Each number is 200 + 20 x the weight over the matrix's rms, rounded and kept within 0 to 999. Layers, rows and columns count from 0.

# layer 2 attention key, 128x96, rms 0.0484, rows 77-113, columns 0-95
215,200,168,161,199,190,250,215,202,206,217,223,195,232,188,217,207,185,203,186,199,166,194,194,197,208,183,192,194,215,154,217,242,167,160,208,169,167,235,162,200,191,194,173,205,189,200,203,184,210,195,230,188,234,184,209,190,220,201,221,222,185,242,189,236,194,204,197,222,207,204,197,161,172,180,173,180,191,168,210,246,177,200,216,242,193,212,222,210,198,195,186,224,220,202,226
202,211,207,178,210,188,218,205,189,173,215,198,214,197,203,186,223,193,213,207,178,221,205,238,162,167,155,198,205,242,210,227,216,182,223,138,210,227,231,193,203,183,183,187,197,211,204,220,198,212,161,198,183,236,170,210,212,222,156,179,218,228,230,205,189,203,185,169,204,177,219,212,206,225,234,176,189,212,242,212,195,214,198,129,225,201,193,213,172,181,205,230,195,158,174,194
199,186,176,212,155,192,222,190,184,199,174,188,205,176,239,179,219,225,196,195,201,225,205,228,220,175,189,196,207,185,208,228,178,217,249,185,205,255,184,218,227,211,137,179,232,188,214,245,257,204,157,220,251,188,199,181,179,222,203,214,168,181,202,173,189,240,190,221,156,244,191,202,188,214,214,198,180,181,182,201,172,221,231,185,180,205,159,174,211,189,183,200,191,193,204,206
211,199,197,221,231,163,215,223,199,212,181,202,181,171,192,210,234,182,239,195,170,215,226,200,165,167,212,169,203,190,217,251,212,226,201,200,203,219,195,172,172,150,212,169,200,240,206,189,202,180,203,219,139,202,205,179,216,197,222,177,201,186,228,190,192,201,197,206,172,243,204,203,191,227,219,194,212,220,211,178,208,222,208,189,226,195,135,226,214,204,177,230,192,188,181,180
182,209,184,215,233,228,169,160,200,171,190,215,185,233,168,192,167,234,211,197,213,205,211,208,180,157,188,191,199,214,195,197,204,215,178,192,209,218,197,212,215,179,172,235,215,212,205,192,205,185,184,183,192,182,211,220,200,202,223,181,238,213,182,203,185,209,197,194,192,202,180,195,202,223,178,214,216,158,181,227,216,203,224,211,176,226,208,210,186,220,191,207,180,224,197,217
180,196,219,195,232,199,207,206,192,175,183,196,215,214,185,207,203,185,224,205,212,194,212,211,175,179,187,215,182,217,207,155,246,220,191,202,189,203,205,184,229,219,220,212,246,207,167,192,206,185,198,216,237,186,207,206,224,215,217,217,216,184,192,236,207,211,185,199,196,176,201,172,213,196,162,184,180,184,197,205,188,185,208,190,166,169,178,203,184,187,208,192,201,224,219,199
212,189,198,205,210,188,191,195,189,217,189,211,199,210,203,200,164,191,180,187,207,200,208,210,233,174,200,197,182,173,228,215,222,188,202,221,185,174,215,231,193,235,198,170,180,220,184,212,218,238,192,219,194,202,179,206,197,177,201,227,171,176,194,212,210,196,196,193,204,193,184,210,181,188,221,183,215,197,210,174,206,246,216,209,194,202,171,204,182,213,207,210,200,195,193,205
209,214,214,171,208,198,213,188,168,198,233,208,220,214,181,168,209,224,227,223,203,167,199,202,189,197,183,167,227,207,215,186,217,189,199,189,206,180,261,208,237,144,177,195,236,164,218,243,219,180,184,212,167,218,224,181,239,191,176,221,183,191,174,213,173,191,192,245,180,181,237,202,185,192,184,208,194,209,193,224,220,234,188,192,193,218,161,179,208,215,177,161,205,208,192,193
216,209,164,218,225,213,212,216,180,219,197,221,205,196,179,238,216,168,179,187,164,192,186,187,179,215,218,195,181,161,181,242,173,217,184,194,218,187,185,177,178,195,207,190,152,241,211,164,173,208,215,209,182,228,165,202,190,185,238,168,189,203,244,171,237,192,179,198,207,216,223,226,189,185,226,168,218,210,187,199,212,159,183,185,233,199,218,282,219,188,199,223,210,238,214,173
228,190,187,177,192,204,209,201,201,218,236,247,199,198,191,191,177,218,216,200,194,192,222,189,179,184,182,171,192,215,203,208,220,224,158,219,162,212,221,200,185,206,198,158,237,252,212,193,196,187,216,197,192,160,193,207,191,184,236,193,224,233,216,221,197,202,202,194,143,181,201,187,193,181,223,180,215,155,195,200,204,215,184,242,203,191,208,240,182,209,189,190,169,216,183,214
230,185,192,216,208,219,183,174,206,163,211,221,180,232,180,199,249,236,219,199,177,223,200,244,176,195,172,187,218,172,177,215,217,200,198,202,206,223,218,181,166,203,204,214,211,198,218,202,212,213,178,175,211,208,178,170,171,205,196,185,228,171,220,228,188,187,196,197,200,188,224,214,175,205,176,208,195,202,168,193,220,195,207,166,215,206,208,204,195,184,163,202,221,211,218,201
183,227,174,186,184,202,182,196,201,179,168,186,212,191,222,182,183,184,171,193,197,194,204,208,166,152,223,197,170,234,214,225,197,219,177,190,188,199,171,202,201,217,185,180,203,228,215,182,238,221,160,215,162,222,209,196,234,216,219,201,218,221,212,187,218,199,207,184,174,224,175,225,202,219,241,190,218,197,211,248,169,213,241,181,177,213,172,206,187,212,178,238,168,222,178,236
217,215,219,224,225,170,222,216,178,226,173,193,231,161,190,216,219,218,194,194,202,214,204,218,182,182,223,198,214,189,205,217,226,218,212,199,172,221,191,210,208,193,190,198,208,193,160,220,234,224,162,225,200,207,168,231,189,223,189,188,178,184,201,231,219,183,194,194,180,206,166,188,173,234,176,195,191,188,186,177,219,203,209,176,209,209,161,196,181,176,210,222,218,170,176,218
207,243,170,148,160,197,210,198,179,193,203,170,233,190,235,158,188,215,218,206,226,211,219,215,223,177,208,223,194,183,205,179,241,195,236,163,195,216,194,183,214,196,180,208,225,217,224,207,209,219,157,191,187,208,184,202,189,191,206,208,193,214,238,173,204,208,197,211,204,218,178,167,221,211,219,188,192,173,218,168,184,189,196,196,238,219,170,222,181,169,213,201,204,176,194,233
225,159,211,159,177,164,213,180,250,204,226,205,193,174,221,182,186,190,191,195,230,168,215,231,214,215,179,191,205,188,204,197,215,198,166,199,198,222,200,185,161,202,189,214,195,193,212,225,192,248,176,222,190,197,197,218,177,217,160,236,192,187,240,173,209,189,195,196,220,191,203,205,205,201,196,210,215,196,200,189,234,211,182,239,221,221,191,169,196,192,199,181,210,166,186,244
199,204,247,204,203,196,168,172,188,205,197,157,219,206,142,191,185,180,182,192,215,181,232,204,207,184,212,179,230,239,224,189,267,215,208,173,195,189,230,186,204,217,212,224,241,202,215,196,194,194,207,198,183,180,196,195,225,183,200,213,220,237,208,192,227,195,194,177,208,175,201,209,204,204,236,180,193,187,204,173,228,176,181,168,194,194,202,227,181,168,195,200,183,193,204,205
216,149,246,194,184,200,170,188,206,178,189,195,212,192,229,192,207,192,198,201,236,156,192,233,222,180,191,160,199,159,237,199,206,199,201,188,190,215,209,215,222,215,196,187,201,231,208,219,210,225,198,150,167,181,193,217,205,205,195,225,197,196,203,178,199,244,191,211,207,180,209,202,217,201,201,198,219,169,227,188,210,219,216,197,205,223,185,180,192,176,182,208,175,229,214,186
212,198,220,202,206,207,170,201,196,167,186,228,200,250,151,196,158,174,204,215,242,154,210,203,186,178,171,197,188,222,209,188,201,198,198,210,205,214,234,219,223,222,204,154,219,220,197,196,203,213,195,189,172,174,189,230,235,196,188,188,214,226,215,221,164,226,212,199,200,176,205,179,216,222,196,201,229,183,215,228,202,213,181,184,190,203,172,246,188,214,206,179,168,192,188,176
209,253,197,206,166,192,219,211,219,200,224,187,183,216,171,176,216,197,197,197,196,219,221,253,213,198,202,192,208,220,223,222,219,168,207,168,209,198,214,219,191,220,223,162,168,201,178,190,242,200,169,188,178,192,193,228,189,197,177,159,191,217,221,206,220,179,196,165,213,208,185,205,169,222,166,187,203,238,189,158,226,193,188,220,205,219,213,190,208,167,233,249,164,160,192,180
175,220,219,206,212,169,220,213,210,201,176,184,220,199,171,197,196,193,179,191,195,173,198,198,198,218,169,204,184,203,193,229,208,186,160,169,225,188,230,176,198,193,174,214,159,162,222,217,199,212,201,219,225,244,164,216,232,198,196,211,180,205,240,181,244,207,170,150,251,193,174,216,174,188,180,162,186,228,196,204,251,174,187,208,229,230,201,221,239,205,227,213,175,194,209,192
209,193,177,200,207,203,224,226,199,212,186,191,203,197,199,228,194,206,181,168,184,237,203,181,213,204,201,195,195,157,198,223,161,168,209,208,211,214,190,195,200,206,188,224,172,198,155,207,208,199,187,212,197,206,190,223,209,196,203,217,175,202,223,189,235,173,203,179,249,185,182,205,195,209,185,192,183,234,210,217,221,188,195,195,217,190,183,173,216,182,212,243,224,186,218,186
217,238,167,168,180,197,221,213,211,195,242,192,223,184,194,181,185,182,208,191,170,187,216,166,232,209,234,207,207,198,176,180,223,200,164,184,194,181,194,157,196,210,191,163,183,204,171,183,219,194,203,222,205,212,170,195,208,221,234,201,210,210,207,189,220,146,198,200,206,194,229,209,228,173,238,136,173,206,212,190,238,175,188,223,203,183,237,250,197,206,210,205,239,194,204,226
238,234,172,154,152,206,199,213,216,178,227,213,214,197,204,162,244,223,232,206,166,211,218,234,154,202,189,208,174,217,198,218,208,177,219,177,196,217,204,193,191,195,212,161,209,211,218,188,200,216,134,217,189,257,183,205,168,213,170,178,204,251,249,241,192,173,209,210,170,187,230,204,205,225,180,224,218,222,196,196,179,195,169,186,223,223,182,172,199,156,190,186,186,194,187,210
175,221,202,234,211,197,189,206,215,226,209,198,198,173,203,232,250,191,214,185,142,221,192,177,205,242,233,208,211,156,186,226,166,201,186,216,179,173,192,191,176,174,223,212,115,176,231,187,196,176,244,154,210,226,199,182,203,205,207,167,187,179,161,193,204,191,199,210,233,194,205,236,182,180,179,219,198,207,215,172,198,186,189,239,211,215,207,226,207,200,198,212,216,226,236,195
191,216,208,240,183,233,171,189,202,177,224,191,178,234,151,197,191,222,204,214,217,229,206,198,248,196,189,202,256,206,208,193,181,196,215,177,215,229,220,223,184,218,178,227,211,158,203,201,226,183,228,150,215,148,199,222,203,215,182,181,211,194,165,207,202,192,190,194,212,205,191,194,186,188,179,205,219,195,169,216,203,182,196,201,161,200,203,204,179,198,183,222,215,175,205,201
217,236,166,174,207,234,209,203,163,169,206,232,202,212,211,194,222,205,176,195,186,231,164,183,155,186,185,225,188,180,218,226,203,177,180,218,206,232,199,157,168,162,190,209,198,229,221,175,217,199,218,224,154,264,204,159,216,205,237,170,200,154,249,188,209,182,228,203,168,228,199,175,233,236,221,167,194,226,173,215,164,200,185,198,206,193,170,217,246,236,165,192,201,214,204,216
202,229,173,204,241,211,213,193,196,189,210,245,192,209,165,230,179,196,186,188,172,194,196,196,191,181,192,235,190,195,210,200,231,202,153,193,204,185,208,168,189,182,200,165,168,219,181,180,205,215,228,233,177,235,188,212,209,234,202,172,226,187,208,225,178,169,210,182,207,211,197,177,221,190,194,160,193,192,209,215,200,197,189,211,203,204,211,265,187,252,200,161,227,198,189,220
191,223,225,225,203,208,206,208,177,224,191,189,170,223,186,206,183,227,183,182,217,222,202,179,203,234,251,205,231,161,223,176,167,195,189,207,222,187,185,217,182,217,199,257,212,153,232,212,211,212,215,205,246,178,197,191,188,175,190,195,144,189,186,221,199,190,206,209,199,199,177,222,171,164,165,217,212,182,177,191,191,179,194,211,187,195,227,191,209,171,199,221,230,197,212,190
179,246,206,172,206,202,190,179,169,174,195,158,232,230,164,175,203,208,190,218,186,233,190,192,172,216,196,208,216,246,151,195,237,227,189,182,227,211,206,199,173,229,210,215,231,230,192,216,203,198,184,194,205,205,180,160,227,181,214,198,215,212,197,171,207,182,174,187,205,185,192,190,218,227,215,165,197,197,207,187,202,152,200,185,185,215,234,236,199,160,212,231,204,203,197,231
187,180,209,190,200,182,206,221,232,188,187,186,198,173,254,163,228,224,243,228,196,204,207,214,184,184,216,198,207,197,198,206,174,207,210,136,226,215,196,183,201,155,172,216,178,194,194,214,194,216,168,178,212,202,204,208,203,197,155,212,180,202,181,199,185,213,183,198,199,226,210,231,216,193,213,229,191,211,189,204,190,247,213,185,217,233,192,157,206,187,215,223,186,180,190,210
233,231,183,218,134,214,196,199,179,219,193,204,232,188,168,182,209,212,176,179,208,186,202,190,228,193,218,203,199,187,208,195,217,190,216,201,190,205,241,213,197,224,166,175,233,190,192,208,244,217,184,217,208,205,177,196,203,173,200,218,180,218,244,197,237,169,207,182,171,198,184,205,190,218,206,182,214,211,181,188,206,202,177,226,194,214,153,184,204,192,196,202,201,193,187,221
179,195,222,189,210,205,204,215,175,178,215,219,226,205,232,141,214,231,213,205,222,190,191,174,168,202,167,170,220,209,194,186,188,206,170,199,186,217,226,240,225,198,185,212,207,214,198,204,195,213,179,196,197,210,198,195,232,191,184,211,194,203,185,211,226,228,183,211,171,193,205,223,194,192,172,196,213,151,192,203,179,221,213,220,203,226,189,182,206,200,204,190,192,219,176,190
190,219,223,208,150,192,222,215,165,215,164,165,229,195,189,205,222,199,200,198,201,196,215,183,192,193,203,174,199,241,206,214,177,187,209,169,223,221,177,200,232,223,199,185,219,187,214,197,203,208,160,254,215,248,190,223,178,244,204,177,171,234,229,215,198,218,214,211,197,208,179,192,186,199,191,171,206,200,226,192,201,164,206,178,194,181,191,196,231,165,191,231,201,171,167,195
221,168,218,178,205,194,167,158,165,200,188,191,247,195,212,186,220,243,219,218,187,206,225,212,143,168,192,146,198,200,215,179,210,237,170,201,220,227,216,199,204,190,207,200,247,239,217,200,200,202,161,209,173,245,215,162,209,199,211,185,212,230,191,235,161,192,218,219,162,164,237,194,207,200,215,194,200,173,245,207,196,221,210,196,205,218,177,170,207,203,156,181,186,230,162,215
204,213,203,184,228,191,170,196,215,180,183,206,204,240,212,177,176,165,174,202,201,189,193,197,170,232,195,244,179,184,195,193,174,188,148,215,207,182,199,161,148,218,218,203,184,187,217,182,228,206,212,201,202,245,190,163,228,180,196,173,200,172,223,207,189,189,230,202,222,170,225,219,223,231,203,190,202,260,180,224,232,197,175,209,177,222,190,191,252,221,200,192,175,242,236,181
221,192,206,167,187,211,177,178,200,183,209,204,219,196,204,204,210,224,199,230,205,204,175,245,172,182,161,219,214,196,222,185,225,198,195,174,203,203,245,195,165,193,193,229,254,223,207,225,213,196,200,184,213,222,203,212,191,190,191,213,198,198,224,225,193,187,176,185,186,145,195,173,212,222,199,215,213,202,169,223,169,209,208,181,160,207,186,140,176,182,184,199,196,246,225,229
232,197,201,157,193,179,208,201,179,192,207,199,211,188,199,185,195,188,216,178,198,216,243,183,176,164,223,179,210,212,216,186,238,190,191,186,204,204,200,163,197,200,218,191,246,250,188,191,203,187,183,248,181,195,202,189,189,199,227,207,205,221,239,222,191,167,221,197,202,168,208,203,225,200,246,168,177,193,237,202,225,210,181,169,204,165,190,200,190,179,185,221,230,171,199,205
# layer 2 attention query, 128x96, rms 0.0471, rows 78-113, columns 0-95
198,192,196,176,214,193,197,219,176,208,189,170,211,219,248,194,239,220,196,221,199,215,189,215,229,192,221,220,183,208,180,237,173,230,203,187,195,207,166,195,225,183,219,207,208,210,224,225,215,195,213,208,177,233,157,209,188,191,189,187,195,180,167,172,214,218,184,192,184,204,197,217,239,207,181,184,213,198,216,177,202,205,203,171,187,216,179,178,192,173,164,196,191,211,188,226
199,178,175,215,225,209,207,217,216,211,203,216,196,212,205,211,244,177,237,186,187,197,190,209,203,229,201,225,189,211,192,188,214,198,198,203,218,201,191,190,209,167,218,174,178,206,183,212,170,185,204,207,216,204,202,227,167,144,208,204,181,195,210,189,159,233,217,190,211,222,211,173,201,196,197,197,176,233,232,184,210,242,218,215,214,188,176,194,155,214,209,201,172,185,170,184
207,188,150,192,166,207,190,171,143,179,220,172,202,207,217,206,205,180,202,203,207,210,187,196,173,210,162,234,224,210,203,219,118,211,218,218,202,218,187,172,190,194,211,224,178,214,193,184,183,212,214,190,228,238,218,205,203,203,227,173,209,201,194,215,181,210,223,216,206,199,225,228,228,190,203,167,186,225,216,201,227,204,172,206,184,204,202,186,201,211,206,195,215,204,196,197
191,214,191,206,195,207,211,206,170,211,152,208,189,197,177,223,195,219,188,189,208,211,226,224,195,179,206,190,182,197,218,192,191,206,193,191,200,186,201,231,244,215,200,189,208,184,180,183,209,208,218,224,194,185,212,194,200,199,222,214,174,217,192,235,191,202,169,200,202,205,193,179,212,195,197,204,187,226,216,190,199,173,172,194,196,211,190,195,182,225,219,188,212,195,226,190
189,204,236,220,195,208,183,208,186,197,193,183,208,207,163,201,181,203,189,202,206,187,210,185,204,229,214,214,237,196,183,200,193,218,215,185,202,187,206,202,208,199,215,206,202,186,202,212,206,181,195,231,228,177,183,219,201,209,193,190,172,214,185,221,196,219,221,211,216,202,170,150,178,191,181,201,200,225,207,189,210,183,197,184,203,195,213,221,193,183,214,226,196,193,185,182
196,190,190,200,172,198,218,185,206,199,185,197,213,182,187,166,211,216,221,211,180,192,212,185,242,207,182,192,204,195,184,192,214,201,197,200,195,213,199,207,202,205,208,216,166,219,177,178,153,194,206,192,222,197,194,193,189,209,208,203,202,172,226,213,212,217,216,222,223,216,210,215,188,211,181,203,231,206,175,201,204,216,197,201,200,204,206,204,209,193,205,186,197,177,193,201
197,167,207,175,153,169,201,202,180,224,229,204,187,182,217,210,200,173,223,212,220,188,194,222,215,172,183,209,237,191,186,213,198,223,232,208,200,191,182,200,219,207,225,171,224,170,212,230,205,183,210,244,194,203,194,215,182,218,207,234,198,212,226,186,201,192,183,201,168,182,200,173,191,213,210,173,188,195,207,198,178,198,226,195,226,174,225,209,170,188,185,194,221,165,191,241
207,218,201,184,195,214,193,172,188,140,224,184,197,177,211,183,199,217,160,202,208,211,211,212,192,234,194,215,181,199,227,228,187,217,167,181,201,182,205,166,176,194,195,248,185,188,171,169,221,216,200,150,169,218,223,212,199,208,205,188,219,191,223,188,211,181,206,193,226,186,212,229,236,198,222,202,182,199,206,220,232,163,159,209,202,238,206,173,223,220,218,185,195,217,186,221
230,220,167,208,168,212,216,186,168,213,205,175,200,204,187,208,207,213,174,194,200,223,206,202,171,164,190,190,211,207,204,213,233,187,191,207,190,213,222,165,185,210,204,213,214,229,181,173,170,221,192,196,202,197,183,220,228,196,200,204,213,239,218,237,242,205,213,178,204,211,172,191,219,192,190,143,196,207,191,163,214,179,180,217,204,213,178,210,187,215,227,214,219,168,184,196
203,203,204,155,183,192,190,230,189,178,193,185,192,220,199,213,226,197,168,199,196,238,187,201,204,175,217,209,194,217,203,206,189,229,207,179,196,173,206,206,180,226,204,202,221,198,216,224,183,200,208,218,194,231,236,175,190,204,178,208,188,195,215,206,207,208,179,186,228,184,204,189,228,184,222,214,163,188,206,154,215,218,191,206,192,191,223,210,175,174,204,179,208,218,194,209
189,196,175,217,239,225,207,178,184,195,203,202,190,201,190,175,193,222,212,184,189,188,220,211,191,191,193,219,196,208,187,207,190,224,213,220,194,220,177,211,232,186,180,198,216,188,194,167,184,192,227,205,204,192,199,205,211,150,220,168,193,196,193,211,191,201,164,200,193,245,202,225,214,226,229,202,207,222,203,201,214,229,180,180,189,206,172,141,205,218,202,204,210,207,188,199
201,189,194,205,202,206,195,227,203,196,215,201,231,182,199,172,222,195,207,192,179,215,201,210,205,206,209,216,222,201,186,187,143,233,238,214,204,223,166,208,207,203,208,209,134,222,207,212,180,199,222,203,204,202,225,188,155,192,230,185,168,208,207,206,195,201,217,194,201,231,200,195,198,212,155,191,196,216,215,183,208,215,170,214,207,205,197,199,194,154,218,203,218,154,190,185
205,191,199,230,202,237,213,215,222,227,190,176,202,220,192,173,238,205,218,213,220,194,183,217,239,206,229,204,172,172,189,187,183,194,226,196,180,216,211,192,202,172,237,190,178,202,189,184,184,189,228,200,219,207,149,201,193,171,234,189,195,207,214,174,223,182,183,164,189,210,208,189,200,193,214,153,203,202,208,180,215,224,189,191,217,216,203,185,178,207,202,210,179,190,227,182
188,190,193,195,165,211,219,203,225,231,213,189,182,215,179,157,234,173,217,212,205,210,206,220,242,153,192,155,204,217,211,202,228,204,207,248,204,182,211,235,204,190,192,209,206,231,213,197,179,203,185,229,184,189,201,171,187,196,189,179,217,205,203,179,192,175,186,230,193,202,217,225,203,169,170,171,198,195,228,180,176,253,198,193,189,188,206,203,199,183,186,205,202,205,206,207
193,212,205,230,207,205,190,191,183,199,180,158,197,222,211,209,198,196,174,211,226,202,230,209,229,189,203,195,206,184,220,234,164,208,245,199,173,198,198,221,211,220,203,203,190,179,190,212,206,199,221,213,203,166,169,214,186,208,187,198,186,209,201,197,239,209,183,191,205,203,186,253,171,193,219,187,200,193,197,182,205,201,186,181,225,195,197,194,189,148,188,201,208,189,205,199
182,181,200,169,198,206,188,202,216,208,195,207,213,243,198,177,206,207,215,219,218,200,192,177,242,177,182,204,204,206,193,221,188,214,187,220,213,199,222,227,207,192,220,180,201,189,170,170,171,189,226,184,196,183,176,192,215,193,182,190,226,183,229,241,200,221,203,232,194,191,196,175,175,180,193,175,225,228,226,183,175,222,213,203,230,188,195,210,179,192,167,195,210,219,200,181
183,193,200,193,193,205,208,207,145,195,202,171,195,226,170,216,215,221,220,211,200,189,224,208,236,173,185,192,205,220,169,215,195,189,195,186,210,200,192,238,225,194,208,216,203,199,170,184,211,221,186,205,174,195,177,208,253,217,219,193,197,192,199,250,218,224,192,194,176,208,202,180,187,199,170,193,211,204,204,199,216,154,230,193,231,198,183,217,186,203,157,207,190,190,197,206
196,200,185,221,196,175,195,197,194,212,199,232,167,215,230,196,248,217,173,223,164,201,179,200,189,192,230,217,200,209,200,212,183,197,217,187,212,192,194,232,211,212,211,207,140,217,218,195,168,255,199,198,179,200,178,170,190,189,189,202,189,182,198,174,224,171,195,209,214,198,214,232,216,195,192,210,214,194,171,172,203,199,206,194,192,235,210,224,222,188,179,227,196,170,215,167
173,168,226,225,207,182,206,171,225,165,172,198,202,175,213,166,206,164,185,215,218,188,201,221,222,227,210,176,215,214,223,216,227,232,228,202,213,162,186,238,224,198,201,209,143,207,201,190,231,219,178,201,176,205,191,198,169,211,164,203,212,194,204,147,219,189,198,252,193,175,224,222,209,227,189,186,197,220,203,194,201,179,189,160,202,237,198,187,215,202,192,200,200,183,200,217
188,183,223,211,189,181,211,206,224,193,199,213,221,183,216,171,191,197,214,190,181,205,189,201,211,237,226,207,185,224,226,187,196,202,183,170,212,151,177,193,201,201,185,201,152,204,211,198,202,196,178,170,185,203,193,184,175,234,195,213,219,195,195,197,179,194,216,224,213,208,202,210,193,214,179,192,204,209,231,221,204,211,195,204,162,240,202,192,228,203,216,209,200,212,199,184
214,218,205,223,196,197,234,168,213,183,233,191,205,171,227,173,198,216,183,164,195,185,233,185,211,211,212,212,215,180,216,181,229,207,232,186,152,212,203,163,174,193,186,215,203,201,210,196,196,226,183,169,229,185,174,203,206,176,208,202,202,199,218,154,220,175,192,170,220,176,208,213,229,174,227,179,233,174,209,211,226,178,177,181,184,218,200,182,234,200,227,253,227,178,203,180
210,197,199,181,192,205,185,220,170,208,235,198,164,222,211,200,247,219,195,210,194,202,173,248,206,175,240,218,184,198,173,239,194,219,194,182,166,190,210,180,173,208,222,207,220,210,256,219,177,180,197,220,159,239,197,163,190,166,194,181,187,211,188,212,203,174,170,184,172,229,216,203,221,210,229,160,202,197,184,161,196,229,199,210,212,217,197,235,177,193,183,216,201,194,179,213
197,196,206,197,205,201,184,154,215,162,185,239,214,177,226,224,176,165,174,176,208,205,194,171,166,203,216,198,217,165,215,185,205,213,190,189,195,199,209,164,156,215,227,214,201,180,213,198,191,205,195,145,178,233,233,165,204,216,191,203,206,187,221,188,205,208,233,233,223,171,227,218,198,216,233,211,214,180,205,202,181,174,190,205,180,202,234,204,231,238,214,175,223,213,222,202
202,202,202,215,216,175,195,228,219,190,155,215,167,216,198,242,203,182,208,173,180,204,205,183,211,165,217,197,204,195,201,186,203,176,206,216,233,193,189,230,228,236,203,165,182,193,197,229,212,232,197,168,173,193,204,201,213,209,201,241,157,181,192,187,215,222,186,163,247,165,198,199,174,184,198,233,196,172,208,182,210,193,224,210,201,198,218,211,202,178,207,200,202,200,215,188
231,188,172,168,205,221,205,195,176,146,225,191,189,209,173,190,178,200,186,195,200,188,187,218,184,209,181,228,192,237,208,174,198,194,201,207,200,199,202,163,191,197,168,212,204,194,176,225,216,185,208,223,196,235,210,196,189,216,203,213,205,228,208,199,192,161,206,190,194,191,220,209,242,242,200,194,166,189,184,247,231,227,178,181,167,229,231,159,177,218,217,202,204,214,212,213
202,228,184,189,178,211,245,178,171,152,204,200,227,171,170,190,186,219,202,184,199,186,233,193,213,208,200,195,196,213,202,180,208,220,193,179,191,237,186,176,206,209,189,244,210,208,178,208,220,234,195,212,198,228,189,218,206,188,210,194,171,203,196,207,206,185,182,214,197,169,207,205,232,199,192,208,212,172,189,231,221,162,150,171,171,218,202,204,222,212,205,211,209,177,225,214
209,171,215,198,209,178,204,218,227,192,187,208,197,195,170,233,200,173,223,216,188,198,204,201,186,179,217,206,173,163,218,191,207,180,189,196,247,183,194,225,188,239,182,210,166,203,208,189,223,205,190,194,203,181,224,199,179,241,187,219,170,208,214,184,194,186,197,191,251,189,183,205,187,224,219,231,191,178,186,197,183,200,217,229,221,182,223,199,185,181,217,180,213,204,196,192
211,215,233,218,232,222,192,201,199,210,206,178,202,201,214,212,218,209,160,218,197,190,206,226,207,199,226,205,192,179,190,200,194,189,259,174,191,167,198,209,200,192,184,193,219,197,211,208,203,203,216,209,213,179,201,209,207,184,197,186,194,204,188,165,232,213,163,167,223,182,191,206,204,191,191,208,194,162,212,190,225,181,195,204,188,243,193,141,177,171,206,205,190,212,226,203
172,188,194,177,221,187,197,187,230,216,177,192,195,211,243,185,225,199,224,227,212,198,166,212,182,186,179,210,194,188,197,211,191,225,205,232,193,203,190,203,208,185,212,177,203,204,236,198,203,189,210,204,202,211,197,183,184,164,231,217,195,182,164,185,161,201,204,215,197,184,202,170,210,202,214,191,222,234,208,176,187,239,217,203,219,178,187,187,219,201,177,195,204,222,205,203
203,201,192,224,194,185,210,195,204,173,227,211,186,203,179,178,231,182,210,192,176,183,212,227,218,199,213,224,212,201,218,194,221,188,231,195,181,208,196,202,187,187,190,189,150,211,197,218,168,199,191,203,184,208,207,203,182,182,205,222,195,199,241,202,228,185,184,181,199,247,215,215,164,216,184,177,201,188,194,172,214,232,185,207,224,214,193,201,180,169,212,230,212,183,194,202
196,179,198,179,197,211,183,219,220,218,208,204,185,167,213,182,196,208,187,229,206,196,198,225,188,175,190,192,213,175,182,207,232,208,198,212,209,194,222,190,222,191,192,169,183,211,196,209,203,176,217,218,181,198,207,175,214,234,181,214,205,210,204,216,211,220,197,220,204,200,198,140,189,209,192,174,211,208,196,188,166,204,231,207,221,199,212,199,180,203,215,203,208,189,190,198
210,166,225,216,236,199,187,250,168,194,232,224,187,193,199,206,232,196,229,186,205,218,199,232,217,204,217,232,205,193,189,209,156,194,211,190,223,218,186,202,208,167,192,201,167,191,212,199,226,194,184,182,212,193,199,214,172,178,171,165,193,195,181,173,200,200,194,188,198,214,184,231,218,204,211,184,205,217,201,223,211,201,196,202,232,205,176,205,183,192,195,215,185,184,164,185
232,186,193,172,165,203,194,217,164,217,240,200,210,211,191,214,209,207,199,202,256,226,203,235,199,177,192,227,222,192,208,209,168,225,224,198,188,207,214,178,206,202,193,224,247,174,219,200,171,174,226,216,210,190,198,211,184,196,198,179,210,201,180,230,207,228,184,195,173,202,169,167,210,240,232,141,206,192,205,188,184,227,186,225,205,178,165,196,150,185,185,177,208,201,178,202
199,181,206,182,215,182,179,157,192,165,230,181,189,232,192,186,176,197,176,199,209,167,229,211,200,215,192,198,202,225,210,183,254,190,225,195,204,161,197,225,212,218,171,240,217,183,217,182,204,204,164,212,184,192,213,157,195,216,210,206,233,220,203,194,177,189,222,224,197,185,240,207,214,247,216,199,203,185,174,210,215,194,215,170,171,183,213,184,203,212,165,197,209,222,198,207
215,203,225,165,213,183,188,212,215,211,192,203,196,266,168,194,200,199,183,213,202,194,186,217,211,180,224,193,216,219,202,220,207,191,208,200,211,181,200,204,218,225,226,170,236,182,219,223,188,167,212,240,176,215,195,208,176,184,190,216,200,215,200,196,204,197,197,198,194,212,172,163,178,213,169,196,198,197,199,165,193,239,182,210,188,198,208,191,195,148,202,182,219,214,165,229
208,194,201,195,174,198,217,199,154,218,220,162,221,215,203,191,205,223,210,200,208,217,225,196,218,201,203,227,198,193,202,207,155,199,224,163,177,210,200,179,181,200,189,216,211,211,215,204,190,194,193,206,247,195,160,203,188,210,195,181,214,221,179,192,195,183,220,178,217,224,173,229,223,181,211,160,217,187,215,194,224,221,181,197,199,201,186,185,199,179,201,227,227,195,182,183